config.yaml
d_model: 640
lr: 0.00258
beta1: 0.95
batch_tokens: 262144
Each number is 500 + 25 x the weight over its row's rms, rounded and kept within 0 to 999. Layers, rows and columns count from 0. Numbers have three digits each. The size before them is the row's rms in percent of the matrix's.

# q: layer 9 attention query, 640x640, rms 0.0444, rows 609-639, columns 480-559
# k: layer 9 attention key, 640x640, rms 0.043, rows 609-639, columns 480-559
# v: layer 9 attention value, 640x640, rms 0.0471, rows 576-626, columns 480-559
# o: layer 9 attention output (transposed), 640x640, rms 0.0459, rows 576-625, columns 480-559
q609 096:468455534485522485488489444504522461484498529509497511544491478527524529487478532515489546474489508515449487492504518517480502488495476473502495496490515498477501522524470489496501507480517530498502470498501483494517486503475477471506507484
k609 098:502521487520469497490511458494476511480489462508490463519507493474545482468512506514508537506465510512460510470498496497480485501505505505489485498515492502504500536509507547476497482479512500490513487508477507512540492497510493487432470501
q610 097:528514479494492530536534477491498503574448558500519520479542490462490502523498484496488523484524495504529447508530522456486496523485469507469542458464506497482449492472522528494573511474537516545523502489500510515467490482514496494545472491
k610 098:528513476509500516497478525503498511498517482489492484468480468511489476526510465503533466516494507519470502497465510476502498491466516518508495482485445524491508475480520517499484503497544540474471509468565520512456497505493544512523486524
q611 098:527481567520464437529519502513465527537517481506529489479499535542493477524545522533498529510524500475520517472532529492525520520499515505471470514506488532507523508433512509504456525525501529547510490457524508505479495443535477527555509504
k611 096:483527523487513496511535494549502483507468495472514531485494467493484512508463544476517463489471468487506529484523492492538494528504463492497506502486467476509499449491527491463481487531531512520488492449511468502583478518475484527549477478
q612 094:527511533526498536562524557523495496538459492480518475513522496499497492557492518486500502499545485490532503479520556484518485489502477443448507460512482511459474524481488508513494491456496494478483508471473437478499499500541470501517471540
k612 091:493541559480469503508534537497484475499527488515455480441461468523500512566469454481532476470480494491487483517508512470509507539491525492485520530517468484484530518491491522506507541475528531522476514490457464481537470529522516514488524518
q613 099:493514476495472487507510508502492496476498460501452502475519449531472537500507479472502511505525500486499535467480497528504525494522507503530551501508487521491515503492496518460533465527509470499535538494491522493518538501537503508491489488
k613 104:525453494498536510485509519545430472489485555538520508519473546510473503489479505523480513512526500524513474457548500516468454536495511523472486484528522451499462510501484519500532494527495471518486464479489501517482503516505491549516551511
q614 094:543504501470460474520542490529489507515512471513483468493451494500488516483462520467498468516524495535482520480534513536535493500526527540491479479514491550494517514459479530500498492524509539493513528517491468468478534530503520503499508490
k614 099:503447523462512489529509498532507548536503477519496539522475528546492538526458533476475460496540498490458484540501465531489464552505507528469510496506515513486527498505488485499497541493459470513501471460480453528512493558464465509527479491
q615 100:527483476517455501498506518513512461472501531474495499478474522493547490443524504504537504489509493461488495492495525505471497529523512517528505463471504506488537497505489479508528481469544480477524494495504513536453484493502475525491503524
k615 101:504455546475505485485471517496497499525489472486523500478530481512514520543465436502508527481479466478492490520481519519500530441516543455506506468527463492487504471471522515500520511468462491494503486461527470472462493445503504476546502539
q616 101:510441528524453542491496491509478533493499507485494550481459457520515521529509517527551490535477513501474494580479524513504514474521458464516500475558484500504478515520506508456442509453520529513518475475511483522519524523520478497470502543
k616 102:502471508499507501554491502502500504552469491507460476526510470478476494501487495526540525497494495463526495500517475487517505474557491488505503500519500487548499464513515528532475472517529483490507539467499471466495498491486512474499492489
q617 098:496521498482516486520507529481481484502477525492503468537496496473494479516520456484495484494548473489527520466479460517522471507505531511506517479440487516506582481526514521526496511469529483465470514540481518543521526492454499531498517504
k617 099:494481489502488494470529530485498532529485486452540527442466503505484470500513490467487469501504461490479511482435503520506505521475454475500488505490460542495476530467502495526495460463512491493494466498536506531501487514480480520537493514
q618 104:538503503514519473508515491447492511498484461501492515479487542451498523495514461461528441501477487508462495524521533494529492535469514505420483501514485487466461489521513503548405488506527492527499465523480527490484479434494500461521519523
k618 100:483517486514554523493474505548508475527502511478511519519541442477494480473497530534469506487497497517505463491448538566516521484494491478485490508519495511532520437492525528482517484536508474511491480575507535531463463485479523483490467479
q619 102:505510507536467475477482513506515527472513457526465494555469494539502543580547490512462501512470514507492477526496542510522502452507504467521510491547442523487493533508503498511487527529473538507489476437448522464514521508480510520450467489
k619 106:527512567517526529511517521532450500520515475488457501504500523492471505521465490511525485529498536497540511465524503486492524499501527520493487504499478472507493506528486470472523530450498498487520508479476493470490483471485482491459493513
q620 093:530503529520532446485539468482506528488505484516502480489514540474501531458521526480528540529550491538491494471509495502504522565499573555466513499487501503523458522508532520548518556544541497515506491494528514510463492467515515493532517491
k620 093:467487472517526495473460462502527502513505495488517470520519488509496497492488533495506491542491487524493530509470539512514533469476478497538480487518482462518488535500479450484519524515494522471500507513506511530515513533417502485475505459
q621 096:475542503488459470464485463496492493462509476471519509437523461574536512461498447483534492512499536473482480529518491492489518507493514501566475501517481495507484471472486502487486480526457525525557512510518527490484481502459521557489491511
k621 095:526526489530516480498443458511520494449501505461527505521460522534545524509510504502474479516511483508495550468523486537497538514465489503505477466506535502506504471497531479516490480472475482558514506436466483494493507464494502501523480519
q622 092:508488524475515481513478485483504502405509478531521462549529484468498493431523502484516483536488543492484506545487497463499511473509550500510516507487452515467517512475506504530467506515533530511458502479517515435500536483520475529507528514
k622 089:526546429482486554459483479508489518490541496480463494516489484469471489472520504496475457495511485500521513515478510502518515548454512535531483522515487489519493474533524491533486499495551515539520515511497532494496493500504507494487513494
q623 098:482505542456525506478475493463494535505511484484497502501497490497534473524495485495502557508509520538514464470504475485450487515460522502506474485481510472496514482510515506475453534465506517535480458464508492531486549481444525507562499506
k623 105:476483470563516488508527524519508530526493516494515486473477471513538463465543530504501512508479513520521508491512541505463505498506473479482495536483510499470478472514519504474500507506536483497487513492498529544532520545476512518477487489
q624 097:448536470472512447514518458496482487533521530534512550458499503535483533489485463495461493504478464514486532456522495538531510512540498486487500527477537475534466505534489502450489494503487468525524496517501472520503495540463494472471464476
k624 089:486426508551538442468511511461479512468501551519537492512473522499556518505506527496533557496511521538454514471517510524497492480511476506511502515469502516466477526507501529441480469491460468492502473543525538494490496467518480544477484462
q625 098:498505446573512486478474541493498497483539458464458482482468469503555518462501478450505493531484466490455519524508486513510484506554522491506496503517502521489480480537506508543507504531485465410495444533494495487470530498479537527475484518
k625 094:499528495492494496484477496522513477501561480510501524506551537518504501500527503515489500472507514537499507516508492497498504501486551491494470492541540454477476547542516517536562543464492491478517502491487481462452506446471507472496489506
q626 090:453502498490562471519519514468492494429474500492494454459486460471508532464494474523538519489470524503488461534508451429504534502552458504493503482499523505485519522450518500493547489531512523489460535476469508512481476571471464479487527498
k626 088:488517508519528536504493466500483479456500487510486513473501540490537552505489488476513507541507487509527475484476527507534462508528453471506557542512516514501526504537480483539537541443504508506494459527481480495468491499504462515505535474
q627 095:511474543537544532462488432491495515515499492536519484498469564531493503510501518495509496512474530528452511590573534507522471515493480498542505516555500466490448511519476518503484528509496528511514486484531482470526498575504530478439500517
k627 089:498530486491495489538515470481497494475484464516496517575516509510483534492509505521500540515528507501487475488511528489532460499510481491529472466560512527510512490516473481506496492486503477518494520561477491504452515545489528489441493487
q628 100:498503486477474446498499497492526510491496516529473524490526534517524487485543466473462458507540500470483478453502532531527493541459526494477509500507476503539430501502535491481468502523511483493533489514521512472468501477545478513479464471
k628 102:525490552460535502462479514555479478501507526533515465470495483467500470498474501505550519500500500510457494482518489530533506502488530531503480482460474449473507500483492524496492513520474486492482490497538512482486531493491479530477468423
q629 103:491556514545570516436481565477515517477488500452440446531441475513504518490454473467504490521519503488487487514485478487509474458520486525529451474515548470442527521504498494539519528501515468472502525529464531484500512517453523510499481521
k629 106:474467458539492485474498540551510525558526487508516516499506498474491517452500482504497509534520510508487423494522501493496505518514502461461468474541515505483515580544457482514513522458495513492512521489483519488498495509513530515522570526
q630 097:509480490543516534520501470551509498552548493481489509515475495484501498524460491535504489490487460520511485470507530494471533459479459467477495536536516493515493539506481497485489472484430529532520521482503508517524506541529489494463472473
k630 100:482468537476496533524537472503512502511519507501474558481500520515482543493491499502499499486462554501510468501519476495451477454520526507513533520474544508512502470535522510461505528487478505490491522549483499532502504518519534507496529528
q631 091:511464505506536470462522503432492539459509469484501483483493492453487478456536467519506524548462533518495499482532471460499513532503486547492489528496489533495517475463548506548467461539517523498454493520474524519512495525509483473521532512
k631 092:460486483532528496496489503541557499544489504488532517510545499473517472432479507482463511521459513515515488520505533500490490492513467486510506489492508505487480495522522525513525490485492502500532486523499494538488513570441497516511484538
q632 098:486481491481514476528477469499513501476492492514515507501494520523515493505475486509502489536457512553476495513518513503516451476505433530467463491534515512454492513489533534482445519448560482529522504507498487457524451431479488507519520523
k632 100:479471487494470472485433494508531502500496537491551535498481461510526473471519474493481512444528504559506491518517497545508496507472500492453479515534485525487511490500497547485480500515537477529547478504500515485529485501503518527454512469
q633 100:541506521537488513497507480493441499511525491495488502527482443516506525492500476450472470548518497477499493500512531527521458461501515457507487496543498498453495524510485497486425464457481509491517506499453505491508523516497480539472479525
k633 099:479453532503504466475496559477475526543513530486473520455465451515507519509478487490496473521478547553521461490521456510498492519462490480508454520513494480498482498499485533509506493483473497501514522465496499460519466528490519520510508500
q634 098:492500513509479516480500495491503509487472489498509496492548476546472477463501482542552472497491518507508504503526513474459516502495500482515555507468486492447504470453469543541504518496496488541496493494493496518490516481512469501514499535
k634 097:516531431504500508502498519446541447499463478474521489497544482479473514483478486468451506496487466485517499477452552473504530524471502440474517480496482507542517441473540492489485462495550557534484493528502500499517472500484506484520460549
q635 101:533505513517499505461515507477482516517522493459518510515505524476484504562509480532492495494504504534538518561487531500481482497508495492485514442476480488436510524547522523546495533538480500493481507525548544471522531447563485472470503518
k635 108:502485562551503506498516524528513508536534500489538514538513517488482484508510492514471526515508480479502525505509489518501483558498465538512489467511515458479478494532496471481486474546481472522477485515515531510491526560508489497526512530
q636 098:513523525493550488480515531489477504502493483485442504515456523512498546484548513458534539526493507531475507513469507504494507510482486565477469526468496480501482484489515462511511530480511479472485449510535470455447489496500503476540504508
k636 098:507482460506500504504506491486522497569480483515476470511478522474481439505540501533497497525481501512481531479500542533479513513511477494534502472488513513554482495487508489481520484514474533487483496543467498492492556517491473480462483476
q637 094:517514451529502462482504530507472543501519498522487478514494463428486511492470511497516483476507519531499504529524503500502468511499536495465533502507476482457493518512489569523445533497524489492467528503479512492466501479531494498510512484
k637 095:496530471485522527493502519559471532485540505482485509549529496506481520487524477522520488519511513513540492532488532486541530565481446491486474558538495458504524509535495480478486492505548457509509497488463529494505489514475493520446497472
q638 097:466521482516421496483504465514497460491520560477478549472491464539472463508499522508486544480570505492486537473474515536471508524497486500534490493488512536518497484475449537453554521527491481503525538485550484533466512545505526475492486484
k638 093:477497485479517480547471477493491519489478500513485513555477542528479515524549523548490484485550492511457537494510517534505494557498485516500468481496493499458513518506521480475496473518499448481460530504517486500477549498481467498522486465
q639 097:534492462533517485524496530475544523518516502522503504513455495489476521514507512518483535493459522526523501516521506494502527514522466517487481531489524564500546514489535510526526522514503472492467529481545520453498453525528495511524483446
k639 098:476498516519489501531476514520538489512497510545499546491511569439454485501511471475503499491512503510490499521480528500442500511481500497519479468462486468461482527495515497476509549467509514468479508546501506468472511466507538509503506516
v576 080:515482480504473527475526487465453512433483528480487511475545489455514429469502527479496496542498521512527517526515472485480493469535484524497538469508472510503507506494465502541507520488453505534518521497437510497512538511467491502486544478
o576 073:480483508487491498511476484508551525534486496491477499522478512503482504533476509490534535476489500473497514506474479534524487482485508480522485499511502457516505506520485492490485508525495491450518506528498535502544527508490508551506497484
v577 081:501504446507528484479529470551526548478487514477530503528489452474510530500502520523474473453497468467500522494540474460488497511499473518548467511487482498513523529535493526465481490487512498508467472550468506504481497555537492459520522482
o577 078:446527477467507487511476527489502502517488491539479511516497520520519502500519484489508516528515536519522511529491505540506480521529477570474478544480552493475511535483542466524493515496497521492513549487573515512483510481511500552479472508
v578 081:509485512543475513515532518459514524511483524516505556522526548509493509538514547480525525467517492548488510442503506530529514508454505522495509504506476506480534507521469479509508502489484487494456496472460506506496513523499434503493519501
o578 072:542518495492504482554514499530462485453514498480495517492481518490508485468510465500513488552472501489566451560496478506465478513503459462481456476497567495517477480485462521474497464516511487548482499518480538487557475471532509504513482513
v579 079:473490519472491476461548494509457486486557482517494524527489486471534510487469523501486504502490454499514506508527512502505521484484527491510508471454494473532514474505532503511456534462543471481475460468501506490500485485540566490494513469
o579 073:534449482501522510478461487443514500499488502469502474493507487505517502531478523499537497518468545507492446518481523490547537519516501510486516527524496541475449516531509521524520504495507496545540506508509527456522471485518515484535448521
v580 081:496474556496478501465527486480511475551499448505490467518521505542532489487495478471512464485521470462471465489484488472506530517501490497573521495504479480488480535516513474522517525476462516446521531517505526535535472491460459453513526521
o580 075:477469479461509484543468517484568496457467489508497543489460497505521492448469456497460563494475531512537528503541546475492496483511535479462471500512483536509506456478507528517490491532485501566534486492423488485527491489480481524489481493
v581 083:488481491516517478522518533516484452510528487540494463504483497537467464481476474476525476491496507497466467479505520480463521519480501496490461473507430448508515519510503494489511470503534527515490527510521482477459473526503497532519499513
o581 080:498508509550509497482485491482512488454477524505520504492501534492514511470490490488455517486501485519518511501471509512511458506493516495501473498545499517489495520486533490500482528495451477522451460496518484513489505504508491494476498483
v582 078:508501532513494472473485520510500507470460465490471476526496530497482507497504503529485465513500471478469501493495500490466486494481538495503503542473479481512472506521514459515527520505490540454449458501507515472528501508525526493515495511
o582 069:479491469537532505532496526492506524478502547479501569468528495482482487465470502522523520434419487507518462507467494509562537488519470512545538499506507511477496495487523519451516494491515481531514499500516473529522486517469510475490494489
v583 080:498506510463459476497502490526480493496529459447451440515493494474474513510483479461493548509462483494476507521474523476528516501493549508511526497534503472513492504552533538523491510483478479470478503474531525512531491485474506523528488542
o583 069:526539491515511528488492498493515508479510471508531507487502470468497466531496533500497471469454501471494485515505515474520539522543514480518514528499481468521516513487501434512492506449506471529516481485515488478499469464499526521528513517
v584 078:519507457471468507518477487500554535524477511532525490492504490512484509505522518452478519501506515500476441510493514495510491502504483520493515532548496506497489492509512510511521483512494478500536506514514510529510466521505460474487515492
o584 077:492545469499502486497487509519484458479524466465486480465503468477476491504468511499533506514504467478523545465495458500508530499474479486467499492489470522506483497485484504485501523501484530503493481498534510512514493547518496495506530485
v585 081:443474490513544495518480548494544524500526466478503515485511481476553490473513492488510519484526471490486485502503502449507510496510530511554495506488472473472486508478508503483525494523522468466502509491486521517564478474490497487484503487
o585 072:479518516490541553499515480523486446511481516531463427519510533505515462485504501540503516446521479512513490491514496490463481486474481500454503471499574543498501529496486456515476536481446531464492500507484537480538506545537490506503536488
v586 080:472470481499536553500497477501509497488475495494511578473500511534530492518531507476533519487512500501500510506515533492505495489494549531530513530482510524506496437493491499509509500534548497528516468524500511474529544453520541516462501497
o586 073:520526504523510505480516534532507518515490505524463447518518480452489532478484517488496509484529513547473482483504497499514499499506491499489488485495508446506496494482489541536505467501472489477450509473507481558492487532528498460514511486
v587 080:525502490487509524458532486502482476518533542463467521462469513518530522506475520477480499500507487515570487516493509492533505480496510449527512489504494515476485436471473487554482500503501501522533513461513493485538516491522497544500526558
o587 073:531507513480506491449474459528500498512486455506536481508506512470496522488532476512501515511509528514468494503482515546487511517487504509498532470463513500530500544518511527448509476540483486497497443523487522545481508459498509523533484504
v588 080:484498531480540489480495471514489494506495498522510517510482516508500565506516512494521509485481516519494508501513533530486491522512495527501463491484507539543503490484503523487482446468480531507475486465507529491491474499521490496498490471
o588 076:524490470523486498497487521525456518492519524483521480525494482523477528501477512487499510508526494497491514506498484454478547465506485491488500480510499452501559544519463493498511534523505485468485498521518463492459509501531475519519503506
v589 078:482462493472499500522486481483482500527520465486453481490473503527505477505521537503498517496511573535473468526491536531503447509509483512484524521500484547515433472482541473502490525506485493512521512488529516502523476516439457524508461546
o589 070:505536471523488531469478479517540486518488505503554494549449488468523463488499482518518485519494459481482492469521472466502535500505534506513481510480527498478499510500514541461529519528537504441524527490471472522470485474502517487543492467
v590 080:514505489474472478501458477538490508504489484539487483449477513541467550499454531541443504509510517470505453510522516493526470478495479488464474490477455478511491486473511501519503521514499506474471511486546507530503480487492469508540498498
o590 078:495525473493501524491490465486499461539485554530506516566497506508458468494502448474537497487479496464497492508502490500485546514487559504521524547485484516543484503502513501482528487510519498545523512532482524526546500528498497548504496485
v591 082:527505492504479564476548502507522545504494476538461487497473470475527539476539508482490489516523454502495521461510478504513520526449529488538535477530492461479514505551521487527529526518528490532486502512480484514524473485512518556438474520
o591 080:497460489504519462479484575499533466468512512493557486495503517461539494493513474557503520458501513507483509515526532501488463470538466551463507521465498546533462503505493538467487483472480440519498498514469513470508495543468540504542485517
v592 080:504505475483461498515472541489558475483471545506491496525489513519542496496516471517456554458520500490493497474494508469450487488533533534523452527495529477514485463481495486510476509502507517473463462492489456502543535551524506496471463494
o592 077:506482497508557513494531448504502510518494476492568526521476511487502505496553490576534476541469508496517505500511533516509502500461490484488499525478518472472426561499543512499509493502535478534524512505487496501477443525464458518511513479
v593 078:485525506524529471508526504485511448490528510499513542513462513483488516533509508526477513513503533505535515484498530509507508486501498523445462498517483470518478481453474537496510435486508477500486466496479474490452512510518472490524497496
o593 074:535514492501516461524520544519496569531526529475499473470497487481486501494531502520533472470510471488500525533497511505480504528475516476484536518492505512505538504497522482507513535544506527444509505512522529477525510496515517486459449514
v594 077:483507516529532516531475466505510491500520485461523464547500536461528518542508501483496521498545489516497452506531478511546524498528487532498454531489509536489425553517490508495517511528497501472499526483519490501530463505509505516528498539
o594 070:526537458483484504434504559491493480502477511503520480501496496515452509507459527439481471515492487508524471508475513508488539508502529471490523487508545475533481487469532494488484500508500494478491491462495493496509511463468524500501543420
v595 078:512457507488467494503508524515536521465497491535494473482502478483531460505495538511500476535500515525498477489514452530491511531495497501502511527530506504512503521526533434503485511488539528495474504500502497449506470499468509537486478507
o595 072:493513515515521540487472508506541477487475465543526502543565520508508538478481488523573541490490436474553516513488516500490527507471469461526457493483531500533516448488476503460469509479502525476509522492517498494503477517534518444473499546
v596 077:476508441513489526456512428523528481490502470550439461495524519497511482500471481442467490518506462443479494505444478515488499496464481489500509525503517486501496464565518478503523547483492497490500488458495464527528465494499502488485525496
o596 071:499483520491540492481492511514477513493515524469532487519532476471497479446536501527510573482513568496496473488480517478516531503545515492532548534487455480457460506484489499547507467496481493526511529488475496499492547504450524516491519526
v597 079:448534552464502513518464511530481474455493484504506514498507523443485483514521518509528480486467538531504470506515463521486490498529454491513495529506457527480499494485495527488466464508463493513488469510506503511458503493515519498516507496
o597 070:512482446554499502472533510483482487497508522504537482479479442508547495519505484547514498508518485450493508440468470490513523484480550487504484477542515515558521482479480480530530499520508525520528526521513513551485569536466500516466515475
v598 081:510502482500547485525559501463515531491463545526514521486485484543512485506475516532554494479442498512522472517487478476511460506470464490515450535484520521500509498511509543499476496498513466501480510503468547547513496482500498504506533492
o598 075:507494483502446479461480524490468500456536507484467498508529510501488524493526476512458498517524525461484503463493531472487513504534553512510543480469520493453511510486478453491512486521493525523499488488512484474431514510476494500515470534
v599 082:474493517512486520484541485491530510520525463494499534481472491498530515499480494523548545498464516497475489496477503452480533495473480459519465477487492486527533527539509470530529507504503524495535483482510513548493496502473515510535500497
o599 079:503518501502529498510473479501485495521467473464526498469525475520502483463480488476501478479548518491520489491506516564484467508484485454472540522500559515457485482477489501454466487482513458482481509501482496488539508511530497512513541490
v600 085:482482511517485513507492554487502488496494539545464488511520507535454451479505500508487512526546471504519507519524471489490505481488512524520490480504505501475519504508530478496511515507504495479503513436488452442485449497506496508477512540
o600 076:466518479481482499491525488541538521476505498465500545530505500462475524504494440485519472520452474508507492536507507507535492502483505505515514505497555505524436499502525496499506512516523494516553499513512531495503546507530473440467501502
v601 077:508545531497478535477464499539530538479523515475483470515520523437486514492496523466471548514533536501476505483492461483514546510515503501562478478488460502526514493505519498494481492493487519528502520504451464472530477527501498496531486508
o601 075:501481490494498468495486487499479498463493422507517485538505501500554494506474494502564532459530500510550508524491531533502470502505490534495501526506490514490456516538470515507487512511548477522496512461487532499484541540475495439451519484
v602 081:504505455519475523497517471481479500547508520474512458500481493570481464476466501491514472519507517475521506485538502485482501513468492496448550506457520503486536490518504508484530523501516528474501510511509481498531490500508502470523490510
o602 077:491469560507473445496535488520492479510483438502462474506523539499466507524488517480493532511501517525471498511514545554502456507509543499525497505474461514501491499495459485525486499491492483469479510443491486506515513481516503533496482513
v603 079:528471459481500544480485529537483481528446488492485507505510517541428494514487534498507480529516490516504491505524493527489528542523505492492542480507508464519471505523529472468493541503516464478499504511512459548496475461483496504459490553
o603 072:494505535522499494515474499486508511487554481527515492493450467460523487512500530518492500479483493531486527511535491494493508526477491549509475481500474502493521488460512504543531515521485515491535542492498503458511503457495513462522484518
v604 079:485476521469494456520526486478490506499522478540515461527476468521516508511486451502486483531520490467523516469452558515476488520525504521482462487484479496488519508452491489508510532488475510511457521516524514499511514465504499497463502511
o604 071:561537504508502518527497553472501529546447504461490516501509498498476484513524485515533506509506480486482454534533521504513480470493486501468484477532511490464511541484497511495483491510506527490508500516499474461487486519479514517550456476
v605 079:491475491541430520522530549508468488449508498488529503533503483467511489510518507513560494500478499523510494478518496483464454515492479476510535487489479530475518480512485490466533534522525487521469483473491477504506475483499493500507515473
o605 069:530512506520554484464479485485465484500517520468488523518545572528488476525473484509516554488469494491481537498493497484478477483542498507512467525510548461531495537502485514512496515491459462496495522487510520526510506554494515471483476500
v606 081:517492484488426525496463502537495468499465492476503516456484490545467484499466482506497545489499485502532478469557484504525511500510537504497511529500549463546506484530503501489489483477524466502508457490532430517499487490486507525476478520
o606 074:526495471515544499492527497518478537495479512514500511523485490489543483529500516508531460532454501476507530512488485506506484482495485512481498470517463539450478499467509462468532505552511505490512493495543533515487499500468524503492540510
v607 082:502459479506476515534520513566494515513470479528466487442480491549471487509496491498530485493466478489521493544505505538520494522510478483494554435504524467478559470534434535522493467513474494507469495518457483510495507461496532498469521520
o607 078:468456504522503479513481471470486522474495488511544519491529523510561507522529489473504511506489490512468518495514483497490519491490480506571484552442502490502516531462548471506543552490510502488510482507496497504495518546529511495529527479
v608 078:517477491522529519523523507504486493514508528501550508572521492480518516504506501511544519464549479504526524546523571484499580491518533517471507514479530532481533530501496501475501483494476511552483498487535468505487479491530493533484487470
o608 072:544515484487512487508524498467492493505510522456519520425504505472509506471505478458506469495475486495503483493503495490483453486503469490477499482507551519535450503469449523488481488510493510475503509544453529494516515513475523479499458512
v609 082:506513504486509525486539487520524458494473498481483481504496507503494499480518509469489490471503462531505523483515521486521531501483496522475494497495546508502489488516477473481502511495524490467480549453455491541514478468495512474487505534
o609 077:464496481505504485522503524498533537483510479555508531485467506501483499461481469503489470505508503479524483530498485473458526550511502474541536492516470532470528494486487560439501485464469516448483475510524506479487541494506467472494490527
v610 078:470461487462519563484490508524478533523495530438539469522500518481511555522509490518477472484516483488479556510483470501516491451474499497481509505502526499511499497519508481455496493497468533530495503476563485449551488472516484481491483499
o610 071:475504470545501441494473524486500458513530463576472505509483440494504503504493513513535520481474482493526471523531548493512517499514480523463502504470563522526514476524512511524508481464516491504486530522460478490490493489474531483488503512
v611 081:483512513509492481511511500503495536500499505500531502533465519481467554525485489510523495501471473511545527492520491556490511521486522488501499478478501519470474488436513493481535506512497541453468478451540552510560500474517543476502526520
o611 073:487480531446499538496486518500507496487484467483478489469513529545527476551511493478477494491537534503464471547459518471495508520499465496427523496543532482546570496522499481534504512506513495507532510524500482481492517488536482535499505482
v612 081:497507511526488492557486547545505538490512510516512534483504514527478522495437534541470499494449503482476473531508526515482499485471509475473459494423489485487493519517517470543539488528536506492505509492501498505483443492488526474534503507
o612 072:484485500463493496483511447482455448520491468479494483499487467494498493489534472488503525534491529486548497518471474510510474508510516492501503491501502484550481491510484528490464526474519505502482457454495451479553491497482496508479490491
v613 079:492545476526528508493483501498518462518484542477434512519500504573492465471522494447528515522486485494501477477509479531526497519515501501489520501484506507495504442532504493532496489491486479541507480530479532481510542540496531470437496518
o613 075:502517516469453435568488529483475504430521480494531497471506499459504453462521498493511478485526493503469487510461491454485525520491522493507446539485506504452528479494529503514502486516481501478444526476506473543512467500512461506514502535
v614 080:496475498518497491490461533519465518508470539530462519435474493519516503501499494514475446522480497503507490494487491512509503509491504544527493505453490513514506511486476462541461506477514485487401528550508492471486497512493550518428479501
o614 074:513509511502491541484502494459445511520475506462535501490514524490491504522504564523555471521497483536491483537484463525507527501490515484476505514518501514493524521510506534514511468525553537510563492520490511513485525509537498445529537519
v615 080:483494474478534491519506482518489484491472476501508467464451508532466472485465499552480434482478526526523493483489519491568469485492475534506536509447482490538474462520516490518533541514509514473497505500477471518522500512490519495494510531
o615 076:480507486517472481441530509477525525471564511472487521523509485488459520510529489485511529482535500511488516485491507467479527523484537465491513523528499504464505481503496494483477476506474496496474478491517507503487497488448536517487453478
v616 079:511539461521529526496491523487562469487540492504501531534514505524476520538499522523519506500482505522526469478531509508515509514487511476484500513502521524462488495503546503498482482497487510529538511526493473508520456486538487473476517485
o616 068:490502498500484482533517534476463522485451512539552469498501482554488501462497491521489526477525502518458539500476467485482470463520491525502494526461504474536497503539498497518514504535500498534495477512515513513474507475474491489505541563
v617 076:522478514485482473487464520515510477489474489476510478476510465511512535502501506530503508482480556486527458491511513505513496512541461474497455496487485504508509506492498463473496510440494537518469492482510447501487510517474476515536490505
o617 071:498497466547485498472518520557467525554513494516538507507491510541495448506509475498466501517516466502508562492505529509490508505473523572505501508502521500498499528494509541520475492496481502470519482514528499476504512502489474520496467501
v618 079:477478496488470468517526487542538458484510458511521504495502481454540535482488457514496477553462495528472500496473565459500474509519529486524469500498472509532483539511462436493502479498524488484521457494488491558496506506508524478537567496
o618 073:502514502471539521456466527502467535537525545522507493504511503540495512485518510502464490446537445485539518481489446541470539486505476508515559470549515450504455521479540488532482536525528513507512480476485509453473507463452486507499435478
v619 079:537513492487520474529530479474512499505516481479516466494482522498509550500531528476500518530519564520491502515519490499498450478506526496510523501479488505536516507502498506535482505504469484481483484496529528562461539465493434485499502522
o619 074:505487479551473532497533501527518500545535469528524525483473461527526485489484483525465532502521482497520478494498487493477554491514471536507507514496516470483483505471518506438512466476506500505481538506454525494566486512465521549461491517
v620 077:459487508467519507499473495510482514518519486526467551554481481532522477502510499521551511499504469499476517494528488491473453491526500504496454508542474506536475505527475472486485529502529508456479489530544481507529505471527581535515474502
o620 070:510523494509492508495503521551502485495451510512518431483507513524435508514519459500441461491490537540512451484497531502490475516497509506510506511526489483482511479529536462500534487554487498436531516469492497481495466526488484475516493491
v621 078:444509528474519490490508491514501503458469519481489528524515513446505481515463497477503531515503530495524480509527557502465470470510503507474488486464503521508509499475534486517506490501497516531572507523461516480500479501502525498493516417
o621 073:502530494512562478509522522508479522506480529504490505481497482563530490537533496565475525494490467479509529499464468505522501513540496478495502531496481455497538546555471450477486494502498461492476522538497425497480537517528431444468471498
v622 084:494495517494509454518505489496502501518506476510467476499472493495490483547471479550558516469488527503484531478485566540515455487553468466483502475486500544509494463493478492470532470510460497520481484507464495526477526502510516516507494490
o622 075:522491509516482508505499526505472519540532495536504473523476492544516440518492538452499506493532495518474481505476467484517504512495511500515507517496477485491525538459501485485507507489492505556497497485509527497457475482522494491494527500
v623 082:514465523442495521528451488563526488526526519528445492452508483539485455484492463487463498511542510496489476509479503507533482496491499444471529484466526505528514476499488466493541535509519513487527492497506499470510484479474515509517435511
o623 074:547498466523511487474486492499481516445498474502497487524484477513492510446480490498506486499532479451516438517514506504483556492516483578550453482505449492483492455498490535498457490504458483499494548497459488485499511538530525498445532516
v624 077:500510522504476468488518470480525504493489482456509483517528532461478498520491521481455531471497513494502482492528535510518516481522500498495506520479512535512512451492504485465501475467479491483498485469482512508491505505486537499481479523
o624 068:498505472528503523511484504518503511525509487499502534468459451466500492506538496493514476506511493470493508450476453483507489523494525503470509461525513504512452544513487513464479466524496529528506488497480522518512505495493494509509502470
v625 083:515504497499500510501520477493487461501477537469458523465469529532452461460494541503530448552450494525493474482510431466524520484534472473483520508497519517530502492518511489493555539478531464518543550520487497530461504519490502527449510540
o625 075:492506489489533525452514498518512495470536488515588474475519474462503515484518514481463504459539454475542493502475514539501533493449523524480501525532504523481527500510480509534472492517505519523485449461500512474512491471477524456540506519
v626 081:480465499489498529498535515496526507489530484498478499470498449554478495532503514514486481508481471492492484462568516472543541471500517450498522475505520466521495472526516483484526535490492471462533486506484503510534494442467541475489506524